config.toml
num_hidden_layers = 13
hidden_size = 320
num_attention_heads = 5
num_key_value_heads = 5
head_dim = 64
intermediate_size = 1280
vocab_size = 32000
hidden_act = "tanh_gelu"
norm = "layernorm"
norm_place = "pre"
norm_eps = 1e-05
positions = "learned"
qk_norm = false
attn_scale = 0.125
bias = "all"
tie_word_embeddings = true
parallel_block = false
extras = ["capped logits"]
init = "normal"
init_std_qkv = 0.0224
init_std_o = 0.0044
init_std_up = 0.0224
init_std_down = 0.0044
optimizer = "soap_variant"
learning_rate = 0.00515
lr_mult_qkv = 0.7
beta1 = 0.95
beta2 = 0.99
lr_head = 0.0121
max_grad_norm = 1.0
warmup_steps = 200
schedule = "wsd"
decay_fraction = 0.8
decay_shape = "linear"
final_lr_fraction = 0.05
batch_tokens = 262144
max_seq_len = 2048
doc_mask = true
train_tokens = 516800000
max_steps = 1972
dataset = "wikipedia_en"
Each number is 128 + 32 x the weight over its row's rms, rounded and kept within 0 to 255. Layers, rows and columns count from 0. Numbers have three digits each. The size before them is the row's rms in percent of the matrix's.

# layer 9 attention key, 320x320, rms 0.0909, rows 21-63, columns 64-127
102:099134145139098088123151113152115140079131116066156105134098161092108127083128135154143103191192033102081169136127086131145136117039124167149116172125122171119101140112124133131175085126095104
102:136129126098133155164162112091116113121193171109074084061136131046077066190113123163100215167100083128048108167106059129090126174126171086121099157113144119121116132187119096140092173111100123
106:131102105101137127135123089081163184128115191066138147100125143133104114123141104135110115144142169160147096144101142161112151148115120144076137173142133130159056137123111146114105136167136140
100:113172129127098174128148198106129134112146154081152090097107130111136115143096144141154123114133091160105105101077181085185167111139127086103139137117140126097163098067096155049164132103204122
103:137124138099137121093139118135106157095079113126151088091125109086103105113105093107205111108095147213074133137166115110165111143102100154110090151064132083107155093138156086175146147128169110
099:189179161150106094095134114145217147091200111179117105094076138111119141153095129124146144087154116118111217109143160151091130091132115106118095092128109132112076187115148157133107144142151162
099:110040163148105190164085114082091104171093126085136116065160131136055086157127123149096178134143140141180108079131145207144198118085112155112152147133155228122151132122113161138107119123159137
101:144147122151131131092150109156099091075123125125067170179080144123067096135151147097144126102163159149108146085139148181141176075096200141096119165108139121145072124108177130145154148102102113
104:090069032170165144147099168130100159085145091095139117120090136156124096175094114132134122121207136139195067108108117134104093134101168157145114111114122148192109147160176101089120138121188152
102:121124087100136161123097126128146146115177128085149129113107118120127096123149155104141186094103143147111109090128135164156126116110113145120209101136057129095107108089112115088183159174118122
096:117163111110195164105127143173163178122099144132113167105116121105140196090181184130081137132112141083108130171113169082111123133154150164182168101077123083103106158177160105142095118114124145
099:110201148110156136106132139142111132134216109113112154107045160158143096088129114094145147126134114077128235126115128110126145130146085143121166112138149099175086139190133141094170125095107026
099:109131097120148197115074138127158162136146058140130139105042086144127175169159090155110108179091115133078092172144141082088122093073132130058121138097109168145153110155115131146139102158170123
107:172174134115157114151171113113128112177124125127149119148092084139130160134147171044169098144119196075169156106113091145153129175115082114131133149167155152141139096141098140110182128183103124
104:037141211131116151103166092122137060163131100136071172163117211122101133145097078176089109109167139146152123152109145155151131140072133127081106114132091069101162144160121170146149123135154133
097:113088114158076161155090177123135051135129128129133144115171132141118125137076147132093142175128140150108056152126169140125128122115071159105146102122135112162133153114151100119114119161140137
098:151117125114162160144129122216112111124127133112147175179178134168093113070158090126197141189042096118099118092088139104150154136162118175119122149083117154143154143091103108115121149064108146
102:142126095132142175118116149115131162172052104185100142107064117086087180120191160130138176142121137115104111203148108165059158134092121133135092141037119112156122130136146128093052134124131132
102:148108073085140140147112133134126116140166124127088138133143176125098076129136127151121106150096142122083168146129120079110200152167109112128166146151144139076051138150173132126136163136133179
106:062141126137139130104131137152144160231155194118160165084111178158122179101113068191156145191095148154114146154082171108116090081141130117143078094164185133071151128114117097070164128057110118
103:136111137119144105133148126155104132086119141117121091166165102128117117149127188095073209130178151156159189167115154159099142058146156110176099102094135124147140130119123154072103091134129119
100:055115123118106149135094127092140141137136116183153154097086148146117071109140165096132120140161172151073171098159093138117125098161135159011147131154102117197104153159098076143149101139082182
097:154105111088070121176119155141146119092126119132156097083123063202127150097134137154130104118179135181139135146160150104128134137079102080167121124179090120077162141153124134059123113145158152
102:233149178185164087094134089169147180122141094096077130092101132084077145067117097165148168121105118113115099123117116132102128090155157142151084104122172162140112072104160136120128170156153096
096:116121165077115176108169180161123162116101072127127103155136177135135139096118159151092107145093085110112118104109131150129108135125202142136098186188123157102123095120163143156111153104117073
107:087123139097178142097175140131138143135155116112086126101134145104123082171097106171127139090164169202163105151119120177109103132163126102070139139093132148177067085202117140135131065061166129
102:206111177066125139125094129158102184204102090105205113152076126120080070151087120113136184145121133159128094119105122142154176106137184150151127105136133116158154210161157141175187143181090180
104:109084186171124140081155190133138186153091117125130142139061128161073155124174073086128173144120097161140166102123130149174156157093104162095115136085083112101163145152110147118077202105141198
106:143125117094131173118093113140138106105128129064100166116108093142100175167156071130146066089110144135133101135109134104121100121126151126172137100161138133065077102118147110143128044115105094
102:185152152165109074181149130192174063106136142146150156159098110106122098168065132100132078118111121125121127129122135150131195113131143166116159149171130136123131130171108108121149136079151116
104:110122160149148099125091124087113187151117104148172124116219160091102156109118119129087162114134099174052170055093065211146119083159141180107072104132116122092100130114130147188140122139151108
107:092144155150156135183096127084144123131074111129107087138138143108142123142136093137231087128160140162131147181126141105084114116080158181168118147134152139164089117155142197144119140156076178
097:145083108123111072161164110149129124122093141068138099094084112086126166114167085152135133137098183131185150151142116163120194138133103147152141094165127109089194129169067122146171097133123060
103:072177110132043163082111095110139092120139183093148146108120153111107109199131124192124131136183168123158098106092144110084108140165131119130144114175166100170145152186129112089212096141119103
099:126153134066152115138148099137135154122135141135079128110113104061112104141102117109097092095124142153121103147075152165148141105114156155111121150090155153181121177116129134172117117156077144
104:143176160081116140092115102098086171122126090094176091124120137120095107141166112092182037082112130129130128109072137119126124108144104131142168081090166121111101115134095107109093141158086118
104:071111160168142140105096159130107178110120137086159137193132121169093180137107168093195170182133078127148107150130134125136126096108175147120158077116142157137189079139189123145146111122094117
099:153112142088128110146146133099096132077120095117132172120132097125102125184119123068121115158110117130153091046066134129160138153167074205218174082149117126088134125143134176091151180124120101
108:093151074164081069145114150162124178190119155110131109067131109110141131133157138153151101130098127114124174131089172117162159132139135068067082134120141124104139087162118125129149111174094111
107:148075165124111131096073140120099101142105151159124169082139111100141138086079112112163190142119191120143119134127082187087155131141138130153055097103118127165150137120126127019123165136191144
107:145115157068155172129092118094103122133109119097100083080113135100184183128159148092077117123088103091137092176126172133123149096169173180141126137101174083081108126109127148155111157106108135
101:136208081131157144126140122064123102173160095073156099187142135149117137149139072101129114149232157127116115102136127073128094142091173087077142140118131114080102126131141100179129202089117093
102:122124127167143166148085126078079090191150114153101135140140116114128134183102131122112121130144129123083162170079152133153176144141133151143098129174096120178193100128153106155151118091140115
# layer 9 attention query, 320x320, rms 0.0882, rows 22-64, columns 64-127
101:139104157156193147175143129105130140112143154132110073071112103071030061156176095146119176151122098164137155101146095135110111157060118062137130121077170127167119093162137097105124141118109151
100:121127137134151157148082143152121129088087102106158127110172107091134104151120093126101117083081130150122144203132116161096117137123077178090108153112167174159146103133122138153106140111127163
106:154145192126118123159175175104146062086149152107130086119127138089131081152164111197083110157141137134101128084181165123152125084106129104137168127106159126082094173152155171122120103098185102
101:103112116068117103073094128117176124104103183090119074085093188119145117084095107121195183169117196130150137151103079111156086091090035106142102087099093081095091104124149162157143148164163095
101:113120126078100133148098121170169111115148114101150099143095112144076126099091086093135133077105118123066150130150122124112150199170147125120111147149103075172132123116089182130105114086116113
107:105172220158114213187128139083149139139133101143181170111162127138098114163105088118118114147184156125132106136154138165118134092161136140122148150132140147115094071150141126084121166107108156
099:211119127141117213141090160128128134101063114167146172152088123111118070135174070155149129120122143098085106111117168110146167137119154157057086140096152163168106146112141134165117126183098109
100:118116108171203074152073121096098126138127133159126101153145142137100148118205109138056147089175210146139103157155122109102135118142164101119131108076137172123128171139151099129179113149163108
105:169142112167137167136153097146161117098081168107193170111109123153136146163136157122104091164161102101181129091150113155174108125106159107117148113116143109145095062135122120159141095193153096
099:181131073168162102117122144103185096098090181108136124143092173100119156174136173125120141175079021094152184119143160166124172129102112157161171094117132095090126111145122091115066137165163156
101:095126127104108110083092137085103178117117123151080120150118177172124112091129098126099173163107048077096166124111099120101116118049139119053108158133157108146146109155167123098158152140105079
096:100165167066105143105109143132084127072121090153066130105077127128090172127146116143148138097125130073104113166143109123122073149126130127048152112113130093125108152172149151136112114157101100
103:132167138111143130100083098122076118163166122138138156098120071117114106156105255075137121141149165114156099151080126089169110102135135101079168166145159174123128122127107184126116122136132045
107:046155122122144138156131102105152104114140144125145142115151177113092131109142089128070145154153161152177131153131090132134146166094173170117178129193115087080189141077135121152143113184206128
100:112118138143110148185139147180079123123158128137133135161144144104129151143122105145099142090113173112055134141121136171122120141082106150157137127148137116156153150091165076124172162132134144
098:155136186067178076154144085107102120177195151124119195120168135178094106053152137174087097146076125144190117131086119123119162130125083100101076101096137072144129093114077083126113137110120151
101:205048059137140082128080094125171170105128094146114125119114133091108140095164153212137125136131132103177144158171113214085150178115147097139115089121131132129098133133163129078108139144147112
101:143104105058102126145160094079165089102128168138089169142129161152131140161116118141071043118119188122091192132143128109133209153220094150120081181146106139110143118105202113167146183171096161
104:095112118113175109145127086159166095142102195131129071118102170210119116097171139183159162124118137082167139216083183153123172062136108160126100142161158132021128163138139133068139152181085180
108:114119107146091133153218134148083107112188072153125114168154089130156064079096179126086148154127140152170180132164090102149089143166165170193124111131112113075130092100136141110141064137076081
096:063107139177148139144132191080193159119143089114162174116114084127166096143095075143166166141207192106113091092132146182086133078125118131081147129095084144132145154105114113184081149183099145
101:099121112092114092224133112131142113143126142084103088132125141140150127115151139143113134106198136088100067097130119140149144174113120181118174094149066110113109117179147104087167159158163131
107:164142133130069091126090106151161175191161137150151116121084104134133147136104098129122156127128125142178058118106167061113103155160162188199112118089171106107097136102121157143126111113138132
101:120106137117143119164155146095153141160138088150092124126145165117140114183112169161145150079092104116135138152122144098143143137095154135147149136183109102150093124103123156130154136109128135
104:095129109130149170134125190124150123087149206049123127122181096109124108181135149097114156122127193160203108171127119162139110134118133150134072154148120100186074120155163134137113056084083120
101:121156125120103116136110066143153171171141117150151133110158151122107092119070167127129130108108121134144029145105119135147128109113125137120154130123161144149152182151202118087116121106135154
107:123118149143124130106123144110136104092134054155166141158085055141165110093121127135129157103109096141161155099161153100101147139096109165121171160141139106157142086112166151168138097124165175
103:184128042070138205136112111154094103130082092058111156171160091050190132162167127143138148120125105112140060117086153141134051093166113179119200104143140120083105119082112173152127104085114089
099:144182122113116115100174144132138065075178087136094097128145128135126109167041147176150124122103164150128113163145157137110175092180119134128161181110094155136161088181091100100114105142138087
102:074098127101147109108122137123092177144115097175151142062097122118106159117114102152154120132077122138101150054080127139074096132159104192180132094114154085119119132101102147110156113198080145
102:107120099122129106157132090103130137100129118042127121142114124113145101044081081191174092101146094145114094163140093137061166115114138139172170132174159181122131130138142143078173088150138127
098:112095091111130090180147071085108130142079203069127080140103064134214200133132127158145162154135111147105108103068105169135148103130132120110144206184145141119182133165101109151174165142145097
106:086137117136104097116092137084131049120146140118142128094088127055159115188181144141108119113182157093164135072133108132129033154105119056142059123075121063085114130170138052076138114153106085
099:190181120054122193102096124138096109131120132197129065104110077058082120169129141182126056105092147095139118173104162157179155122138186155105136133090076113225129167094137132127119125158151169
100:170111170061138168126116136158115142191148110106154116190080097127133157111134117085136105078141117112157138114169149159161191132086080128146181107124137129124112107165130150123078125177066156
101:077137114146188103079155101126107148138135166129130191143108132118181123089140076164108144121091093150127102132119118123146116060132118151056115113099138108195173096128145140142148191121129132
098:103073125129121102130097114050143148091117091168154186137174167140141089184191211067091064138074136118100129104097134125140144102149132172180152129123138105105103125067117136064134152192119140
108:141082105154124103114115144164152152150139121121104148124150099142107157189145176094088098094156130119075151134086141128140188136125215064082089122104171145137086122155066091127143139163107088
105:178085115123141156106134083080144099104127126168107202097115155107171126120148137094126127100144155108182119143100086126119081161120145135128100115127139109100162156142124154133141167134126207
102:121172124102162191147155146094153148096119125085107118106184126090134112147147102089112126127168110104134164112144161127099176095193160213161115135119112090094152157138139110166144189158104127
100:152134142137193118100114068128190101109068063117144162097168095129125138160136083141094155083177134082098161082129110078068109130119107099100140137142127088128101081056043170118126127114170088
104:082087132175126155116118147113076124118138126120140127141145146057105125104096152148103111150103110110089130130106172085142119154182127144136122114134127101097151102105184148101172108086135178
097:131122135108127111147069079094133149105101154212132119090105142138154098173097164139109138216079062114138110149162114150163096085156183153153092066169173129092140174142136146127099129134145106
# layer 9 attention value, 320x320, rms 0.0839, rows 0-63, columns 64-127
101:102076147077116107096122089177082067165128171105144105122068141106078143131154189139082109145152115140188125142095147136107143134156155158081086162174212067097126054100065120119147159143118104
107:092098120109065101154177154105127127134170103105111169059091135177176111106125145181134088133152076105125141152142115145115134113119125131155171133169139046115121083125142082157123191074153147
101:134153102154166118098132181126163174142099151173148168132147120099136144144077158150076074122127158115184076154154150108101132084140093133115083159087131143104121125163116157057108071155069179
099:116059140196083071113133097162161155122125160149118087086093126072142112142119079160186072170092125157190147112133174124129147173180175091135144130140218068125115070129089076095094094137099125
093:078144054125115079100096130135133145075097164120125088106098159122099172127127150102125175115177136141114090126134140086192080072132214125163159140113164151161122096196185163128161156126127135
094:151119059160129105092065175110150114091143085113125097141123151134118134109091091191097104101159100120083186127139125152113107174113119070148054151128108118120105147124162180127133063136130154
102:076101104147164139152118069146123154135117154113101082096146131120063142163178041128190119115107163133158121080221101138125165137081071150107100086120144145158146165152123162137120141100071112
089:106087112089058145154134178145173212159105143164082091095142123109140098105140130168119115150077105130230139064129155101074128069123168154120121127081119127157104213146097166134075135140127097
094:123146151140100200134060108160117062137175116186148139098143097105085144143167134134139091107124162149202075030118130140114158178156164116154093187152132135144143091145105171100124103082106115
097:097171129108095112095120173085138139126125147085147186110153123089175143113113136180097104144112083167113088148144096127127142139087095128117127129122084175150131107103118116119162055083105174
091:137160142143069124147095137130133133119107159151108177100104117083093151163154145083100154191153185161171146159070187194114116145148104052179107153159155100113138085154153102157199057164098121
097:169156085076181118101090131128128154165169100105147114121158109117080109142172128117194112117085183175075076137097188114096158105139090115104095097153096170128155154080063159122150075136095109
089:133172076111123167146141161136155061122121179136108124091161133129146183084115113135110163173144115077140177148083057116162115122186121092103150120128092116137153191175205157148131158118135073
097:131184129120119129133187161107128162142166187132163140138164090193131174121107133099097157179096109062120104123124154114055118120131156121120110159076098151052113156137145093163104085114099090
097:084106119141100099084132141150138160106158142166080122082164223148051163177111138094122096151136127092138128108048123125132073130072100055163134139096111100099060158116085086162138119115124076
096:137132109151112101125112168115151109144140124105125114145083119138159175123078066131158141099154130104099130137063100131187132167140122162127118120111102127128111175116109096161143122127145150
103:127182133113138196155155113146147083157096161138108135134080096123114177092183177109127154126186152122078143059174136171173125103151131123098120103089106186083140125150095162091165107148047117
100:165058104066163076060118119163172147095136092129154109113185137117085123070133084105077176129163144144088152148162122142148145148102143112151101119166120131124060211094083091110124119152123090
099:091134079144189159077140056074114074125079136116120146147122119102181102126146151136145091124147085110096086075118216150130123135147133161111173078179087092160084106144105099145062155097099158
087:098143112092171078105039093185130147164166118138127154153115166098096138105090106154142126111065137123122148131091061192115131121169126102167140163146153154139145147109165134066153065128150097
095:109140105115118152118181124170140156103142055107172183121110173132162113093098070215168138131169130101097155163169201144164193153142093165086125146135062147161161111121136085126108093087169127
097:179121169164049123156125185104150139113111183068156121132126147112108141145125142154149119094156112095165153141121083103173097109117110102121096088184148158113146163110174118194107100181131187
098:147111134098109104140155150079127121113215138165197164113133108139115147099069157138069156112143108174145123136142109114113182123047151139144088080079098186178084107116107079126196141133146079
090:115185130115139096126100159163123130138138096083113147120117150113155140156136134151083149160193130063116132136098116101066190165113141177097153155098113138080080141106113130176156166154099111
097:117206141081127103160159143101090143160162111121151168101131107158101105130164141108184193099098163142147187096159163123116126042119171159127127099034138174107137162100159159114136126107100086
097:127150182097149111149137158104128196169108029082107118110113100124141085203144155142065149095136128127142086143126116141090136114137127132113084131148121148120048140157088089116083185121096145
091:109125163133092138113185167074115105126063116154068159126117184120123128125104134202114118196160124175078078132155070181138123140146111154128160065123116138091155072127134113099155159121095127
093:142154062198116112139125159095131155110128161124148181137104093138140034104138137124104151092125151142111108134150149112131098058141139153114101138026091089138094121164135144129102116140089180
094:152124118165090082157119091134120192164138072181127094120190110126145086114220118152094110101110117168135132126102128110155145141138103101139105133182186164112135113102129116154108172145170163
096:131092114118106090134123166080158117136133085073155138127115185073175153144115125106172115128181084138188121126181124122149247125099182111143115141071110106115059122109148082129103123142183161
089:163197118112134068162075101136136111100165112131136148138106116119121150151091096000107107161090152142105121085127136104079150147128127127148202108114099143120184123144155095092184119104146122
101:189119137123156119095055116129082115129161104197075147143160107197095076115128181165137150122120151110114162077090074138079185135137089095192116208158217134127147143138141167103102101143114144
089:124153106086125158102189188182135124147086132119109155108150159172163133140118076135109148117153085105113130133125122096178151148118139193165184123160130106071138143151101121117122162112139114
088:072089102074165103145136144144087169131116190105201127149145159121175205132137132188131097130175119120123121158101116114101121139098132131074144158158143142131154123095121091134118074141121137
089:168090143091122125135177152089172141150156156131006170190145153122168125071188086130126155140155086167097081148104105136090093180100126136127082134115149101089090171183106163105146147109074125
095:143145122098115148185102126164114074117155192114154100117088119170213145154167176076125138135146170135123106122117130090170045118113123125115176121071102190115114133100188171160122161131094137
093:125169080128199157128109095138122129091140113180138168139106095148182152112110136140086155106162189098120160120188109094113189169149178171101101069163164117117129094113150195140094103079124104
097:104150137137127166118164140135116131164126138102097072142082036099154086107152133084130117145151149153144127138011178136113095082128125097112124148100119099131130111156176175130137128167108107
096:093105066078156137183140085131113138178140145150157101126132100138142129115147099104168091128168138125118125114132105102097064094115047168085128121155195080183172107110137151081148147117112134
100:073075114134128110087108087123170155117107108175156132191109161176114106114107138130147106135067122145117090126150133177067106180150141129111110140140088113133146179116155117150156087116134099
098:120133111162155168118130167118170144046197085089138126091157169106123142151086139176144085131133110121137130149105110136143144060117059174117115102163083028193145108122078081137152083074102212
097:152128149162176056106122175096131150126143114118162152077091151153153145108115123174047148151109132104122081135120149098110147079088068189124148090133173080088110143210120130137043121175157192
098:166192044122074100107119104144127149066216116119143116104139148098124138095098106142134126108151144108080064124120175100107152113117128171078133108177125086121181164069146148147067135141171108
092:093148080090105150079175111160105144129164121063163137162164107095119134083160082154161146085096181100173128080161067149125110123165115129150085121160108109128201099114148172147118139091116122
100:151114134098174105163087117165133163106126147097199150205104109114116150125212054121121195139150116158120102134105149098107079068116086127124153141149161151112112108070146130084193093151128168
095:097110114194107174079111170160093101133219171136187169126135177115116119124128146085137134100130208141107124109122092110109124134144128136103113151094178116100158156077128088186139130073123189
106:168058098134143118120103085087129151125159108114118119115095115172135092095129185089130091058095115157155134152129178119133168160104132161163118116196166146161146113158143123161099100123138120
096:110117205129148138130061122193117111129165104157147166144133183095100091118163076168221103080155130109120133117127125176090168069096105087100097094158151125123138129082113117115138051096122110
093:218080099161158141152132170092133150126151075130106044137168136120106152143115173139111114106095141120140110081103117144198100143139146130148081117099124098144181117137116148158140117174101063
100:130133144079116112130101131108154096141130151096160138135135158102150146126090145179171121122135126051081162170178113070179156126151194137128085063089067117131140142141113109105135150089143157
091:123100167115080177089119143115125071094138123081115106160164093068123171141144126113142150105181127115116135145150128129129155125154141166128098103181132149098119147124133142127099120091166123
094:190099143132102152168056104068129095185166191086165115189118084137064108053098224121129092136134083105066175097164118137163128192173102158145108132217165121111146122099140150164161107088073129
086:111109136142110166156144148137075157193157121056093094192129160135119205204110150090129096117169107122110148120144213124173120156149109107112101138122106047157147144147088129149133199110098102
094:165132073148152139086158146063161061137133143128088140122152124170175132067082162160132134124107118047132075152180131065173110165133166159103077121136149189079129122075118125156144138193127120
095:160135149122087184127103150172146080103110118117094123129141106065117166144120094149070106087135145151140125139174145084139084181130128200122071160175107132169097105162134163171125085140143191
091:126198098099159081165141158098118122148157112158156137175084106095103083112157108074145131138094168172101116169193134134149161220104111132118157143120152138114153176105132213150109090175136110
100:124114142134111104171116138115072093048132160091139114117077176104071109118116144215180094133144137127138095128122170107192126073137167109133120169129128131140158116166165127159141149120157159
101:160144142088098127067154187155081110138159135133118130154078096117107106147170111101129088114145100107087158101144117185192060157143205138130121148107113111134107140088118122139182135097112104
094:155119133052151103111110197139180112149129146163158144121150097154161081106105146107149128120121118096128114128095146107154052156158120168068116135160075106136201187126154127113150162149151055
094:141131106223104127127091114098080136127147150135081059159131129123106126115127239120148108139050068167118129107073133135089078118112117062116095197138125104135134156137115137152107086157142152
086:115193199106162046148146044125141162104116098109144166112151056158135112136117085129067080139100179150123076159132102147096111123136130102147134110111107011160094150078125125108157138089119158
091:089105131114171119116196121133065161175107125161138204094074115140090130168115157092139070161050179214134167115073127120151102145172086095077150171121132148164141147092109115062192098138114112
091:111194061129134177121111140106172082125195190134114143157095123126155125231084076123134084166143141144116135184165053114129173169134162121106153112130087105123162199164139106142124111132078116
099:169102164176089115142099080104135091175134171133117133131101142092109109123111142144120103104128136134102063123135133169082119114091118177091103146141215092149165146174149138107122089137063070
# layer 9 attention output (transposed), 320x320, rms 0.0997, rows 0-63, columns 64-127
097:122137097190137107086191158096113166098091154108074146098138132171159080151097106086110138090108229122083097092162184125127127140142071113118137117111074158114119159100155144114124097115100167
104:160107170166094121108113110097074095126182119173139151150139108087122093135054157102131141145149108150102122088096112148146117120134119147179149086095102199084143133119101080106154125151077093
101:159084108178081118091178124119114101033171137108127144113109209089148184118184090142146163104115104144137102213137090121123090159150133131126160099073124067124144131123105122186162197145127085
094:131141035109072154119113158134138099120088133163129106175098171132114157109142134113152161123191212128110142166150115103116134119074122108141164109080049109139102142114070133109135165132130082
093:164155165157119172125128146135151103188121121120085168119135154085140084142183121175166108192094115108095103115104193093141159120136158139180135093105115159177138157123111098125112072151127143
095:153122216139166147157111155120134156159073143079115122114093082169125147117149111148131106109124109182102145189139090148107131130141196118122169053053161200137078055100098101117150158104120143
100:171100067121115071154141126132148126130216088117123160106172159153149141187130148157130163117134100161126194158150128097087133101178162132108129174085138124088168147088141096104099103116135128
092:131134158137048147134107113128113111092186152101118118109179178068167138174214089108129127089191171160104143128091147111099153183101117061111073179120142116145150108114077134108075157124137167
089:122204088156076127123130138095112159160151137158116094164209163161124116160084149157140167098149094143105076158163100110070115153074106088144119103116165135120099102096167134168118093110142177
094:104079142083154140091111126075115102111124152168116126130130124085167149177089116131153154123109122093129135144108080109151137109098152097104143139147162141118126149166090089160181199134127071
093:118164101128159177077146150129104135138118112133146198143127138213141098133141108059146153169116102130154159041106100144152140129142087162104155124128157133154166091085103134131108169151127100
097:084066158128137115192184103111161140159092142144103120121120179130130125158125142110130168080160123121106138115168128166087123153128134114166121145086121123162149138131132136132086115114094171
092:141142171138077108149121108194112140108127116113110085204131160100173143143100125149125133142112135130178160135129120088140143145106123118067068133137129145149117090097098075165160136026146118
094:107122102129134154134071131136131113094124116082184130128121095074161124115114103099116119078160141149061148170115077087164130097136119089136153147168096133161147133110129179138068145136080207
094:130125182102100157181144173144128143147114169092124131091183103127189135142184087113175134104145144135142188149149164133144139168084155166126154135095083160171167165141126086098093159112109162
096:111136150114118139143093124129128114116153133129132158105171121110134134156113126112126078053070160116155128147173102105097097078111193126132158134162132103164099115080175140129121174092111112
101:123101076144140047182128106155130161120145131115134170163147160140127131124103142133135106186085126150128094127115131111085131130085113146147057145166156089100067141134153078154093117074171155
101:152150105170124153207063125113152117140187086106118173122166130111076135179123185108112038188118130116180100151114129129136190096134130148102108175070146149082165080137112153134150129120156164
096:206124068108065142120119122170160070116073109126181149103106144179117141189128158106171140122168162105110111103128097141132139147146138143126075155161097147093162113124180112106166134137139068
088:161079169160178185161123080099124135110081138146212144130096102124104108079131110149124187123151088176195129192120157189094138127094106138142147106119125175102117145095098098077126148133130119
092:155104178144115103095106104162123085109148125146162134128157129108166169130137132147106091115155126108108222170096141115112159079108118106115102097147154089126092147129181189142161139126078114
095:095185146146162118116063141081129099125130114147062146089096133128128162062126072099130154164158109151137105135099121146094126174109159148165146118110099099183071074142081088160147127110157087
099:117190093126180172067096083090083150173136203059113081151157107135192145103098080139163072084120109109125149142146101154154081190125155134137159174110133150125152147204136146164132082126154151
092:132079129197141164180183098105129110120114151197072119091119154114159153151125086131114110140051127182150195149163137065170083120116159141133105079142146091117168122149130139125100130087194178
095:101073116120121161097165089145120130158123176094103107079104109134141219211153111122065117163110104139114106108138122141098193101194121093112095186140146102167121104170074112141081115172117115
097:126163080201094158105138081120089144090094148085149103157077145158121154139148090172140090069152160090080176067131168101128155141195164111117185100106085136122156185142106161141133082134110089
097:171134105137143150118113139107106101059147131102112118116154067115113145100102091100119133109115170127111096114164140108106143071150102138049132180116117114105043120144049112099168152076163131
095:088147124095126113064152099161154119105134110120147221060118175115097183128141163134134146171111085110056187143118164117118133119168119134166135095081140082049123159132133138129099124146172143
097:127144115134235162130143139103123184126136110147124138088094200113054186113114187136127153128087140124127160119124039173105058066147112119102170077035106106122119132128095072143183101129117203
092:155169126169137171080138165120128116117157158144140165099134125144129094168119108200105108113088162147124144160103156137109039175131098194157144043190129158132152118124134139127148153105093134
094:108165143117112138115143161090128134160092169079160156128136138098113086110136117181175142085065149115141152165118018114120101164207136159085115085183124133159142129132147149132106134087082143
095:103155105137119099157128145190156194128117128108184146166090112121179114137162118147132138079132079174143147124146148130105116131160084157140113130095128128083105139064128141178161186118085161
093:148127162139084099099111167143177146120141122166085109141142070119146108159085185089120140129134152113105136154103166089118126136119160116108124117161140110181105112095166168173199115090166149
090:112119170160131111112119155171155129143202156114064114078118103131136102096084104079166126070129152115095120118144159135158168135117109120109171090102091124141159106130130130083160080176088145
091:092114191154129105179096166114105170105175119072151092122152108216106134139091152102138081188149172108096078166138116148148102117144173126150159110147140138169079134098121089190079124161165127
098:120125094162166189127174098157115136149097157160132127108161194085079083127157088169140113141129153128087105041117154119071154185135061173158072147154129124131115168110146103174088088145150170
095:149154142145082144157176126189147080104178096070094096089107184089134150141157141129105110151077183134117140173076112151121138149142104134149158177103137147108111135147121092046119146163135123
096:181126168154165126157159100126084150129122051119179129143175164143150088140137164133104150104077184128150075084192164113156093070138139093074137156110159117142142158173132186142161092181136111
091:150176169146119076162176161076138142129158150160178180126118109150079140126129178120100126117131114126132141162209122123103227107138150078104145175103085103162111143205077105113136113146102106
096:087094151138168051069107169144102140147127139061148130155120101162069137145170132124122132089135186099132127103166103116108140128096149114151108125137130155155120120087110145056142164131131154
095:153089125122078146066126133087107146111124116172159129129111119122123104128117138127104148156088061138153143146145147071120183111107121182182129105108190130144148154158121107131094142147160095
096:065183195147128151163109059157130084135145090142107146110134142125155134113150153097128148186104172133120106084107064139190143103159141055113163153173091163140106094103100137132149159121043131
097:141087205160140145043148079088138133152098151139060111148136164123176107108140170183130134074106135137109170137124132124148095107106100127183129132099078193109099110131128128186138072154095099
090:128049107108132087212116117200097093122132128133124140164152167161133176151117169176124166148100150150089129113110165123111124105073090132196091115136160113152073135114134104124128092173132137
099:092145160116136162132147181136059167109144125193130107025089114144120122114102175183136117163149117108116099105200071157128153116141141151169110099111097047127169139135088178114113186125114122
092:159131144086127099156121156072123220154128124120085112101097112094114140166132090091157122142158096168160132175101157097102102103116090075198117074102097211161128124114103108094115159137127142
099:130151115161095134110140136137122094101127120106151131110085153114125118161144115112046129158133134088166093130130046166195164105123095114178110169092150127182120157147112113091150115108135123
097:157130072138164172153167172111174170108122142138140124108110084093098147094126188127105076143123100112149181166088051115098192122129045164139145151145124140124143096130079103145121168119149137
096:090114118125123067124084191127135100139134118124129148123173170157135167096129049062124101130123134099154107175165061160143124181110095108151188144187165128165121062127173054166176101156081161
095:117131144136115117126200082119098140054109058123060144130108051111102135121138123149103090103137211192125146131094183155172129100107132201170203100127122167141103110173182125176133115100161114
094:127106123164114110078127104086109145127171156089084144138147060071140115099115124192114128105146091096148115107109158171137199152122173122120121170154104123119104078115050148173123171209116188
092:088205084110148111154109152103088139123153138151165075161083106126086104055077073095122139085096169129110126139118104205135210113094069164087114110117107115150162143177124078128170089126094141
092:145150128098100120085142148092074098096161118129090081122112133135109113122176120147133093171097142168179101117186151108100165058093122158132129124149105132164153182144159145119136100146092147
099:134140164116142150128076086137102133116118121065101129137122149167192203176114118130111118103089176119077147132102147175065143138123080156117178179127124167159140127142079158139119194132129118
096:172121105123121158112171176121100118099085174116104127136080191125162111157125136154132146157112145111155090105114112140066145116157126190163139152106127070161147118076112151108170093095131097
093:131102141131129146129106161138116154143150174158140129114120110074102121117087168114109151162060142112081169102121156168105091076155130040193127101129120160153113119101123105090123161112137130
094:181122127141122139119148100143168131141090136215140108193089110149159150123120106161111156183164109139141105049163157123154050147113156144150114062128098123178111106168205110151120141159127145
098:143093201097102178165187105153118126115136100134142108154075101130146178092111164098113137142128119143176122167161141143153167171036135165082111063138159150133095095176234146098113088109130144
095:066151171130094117093117139102174140133102164107157170153050131095108077174147161151170143127157046118116090121118157174118119179099092135135130152169094114194114087152108073080130139072151178
095:065210110091102150079106086147151146144124141136122165156197197115162134098149101137142111128140176135164110062197090090149139115114098123126155074162138145084110122155116096168117109149118083
089:139128108181115103064187150100101084163146164144094049117153197100106129112152152150140206078135111098107125100168103055171116070103159086137136122135140155088119158113074154122073097062108110
096:120140016128133134118112115082215090108081124057159106137120115114104176130122092057080177129123159121123089171162155139138133095107153141076164130142140089117156157105180130128105149130120137
089:187131120074132096121101119100089142116099150135177127139122149095097077077082149156160158096149126219129139140053190123100037132155092120160135130183195137114145089128068164132138155122152163
100:051174067123128128100174136151193066200146148120103117120167157162117047144167081065106171108124090106135144137174171132162164218127136085231137087140141182098099107105077127111163119111133085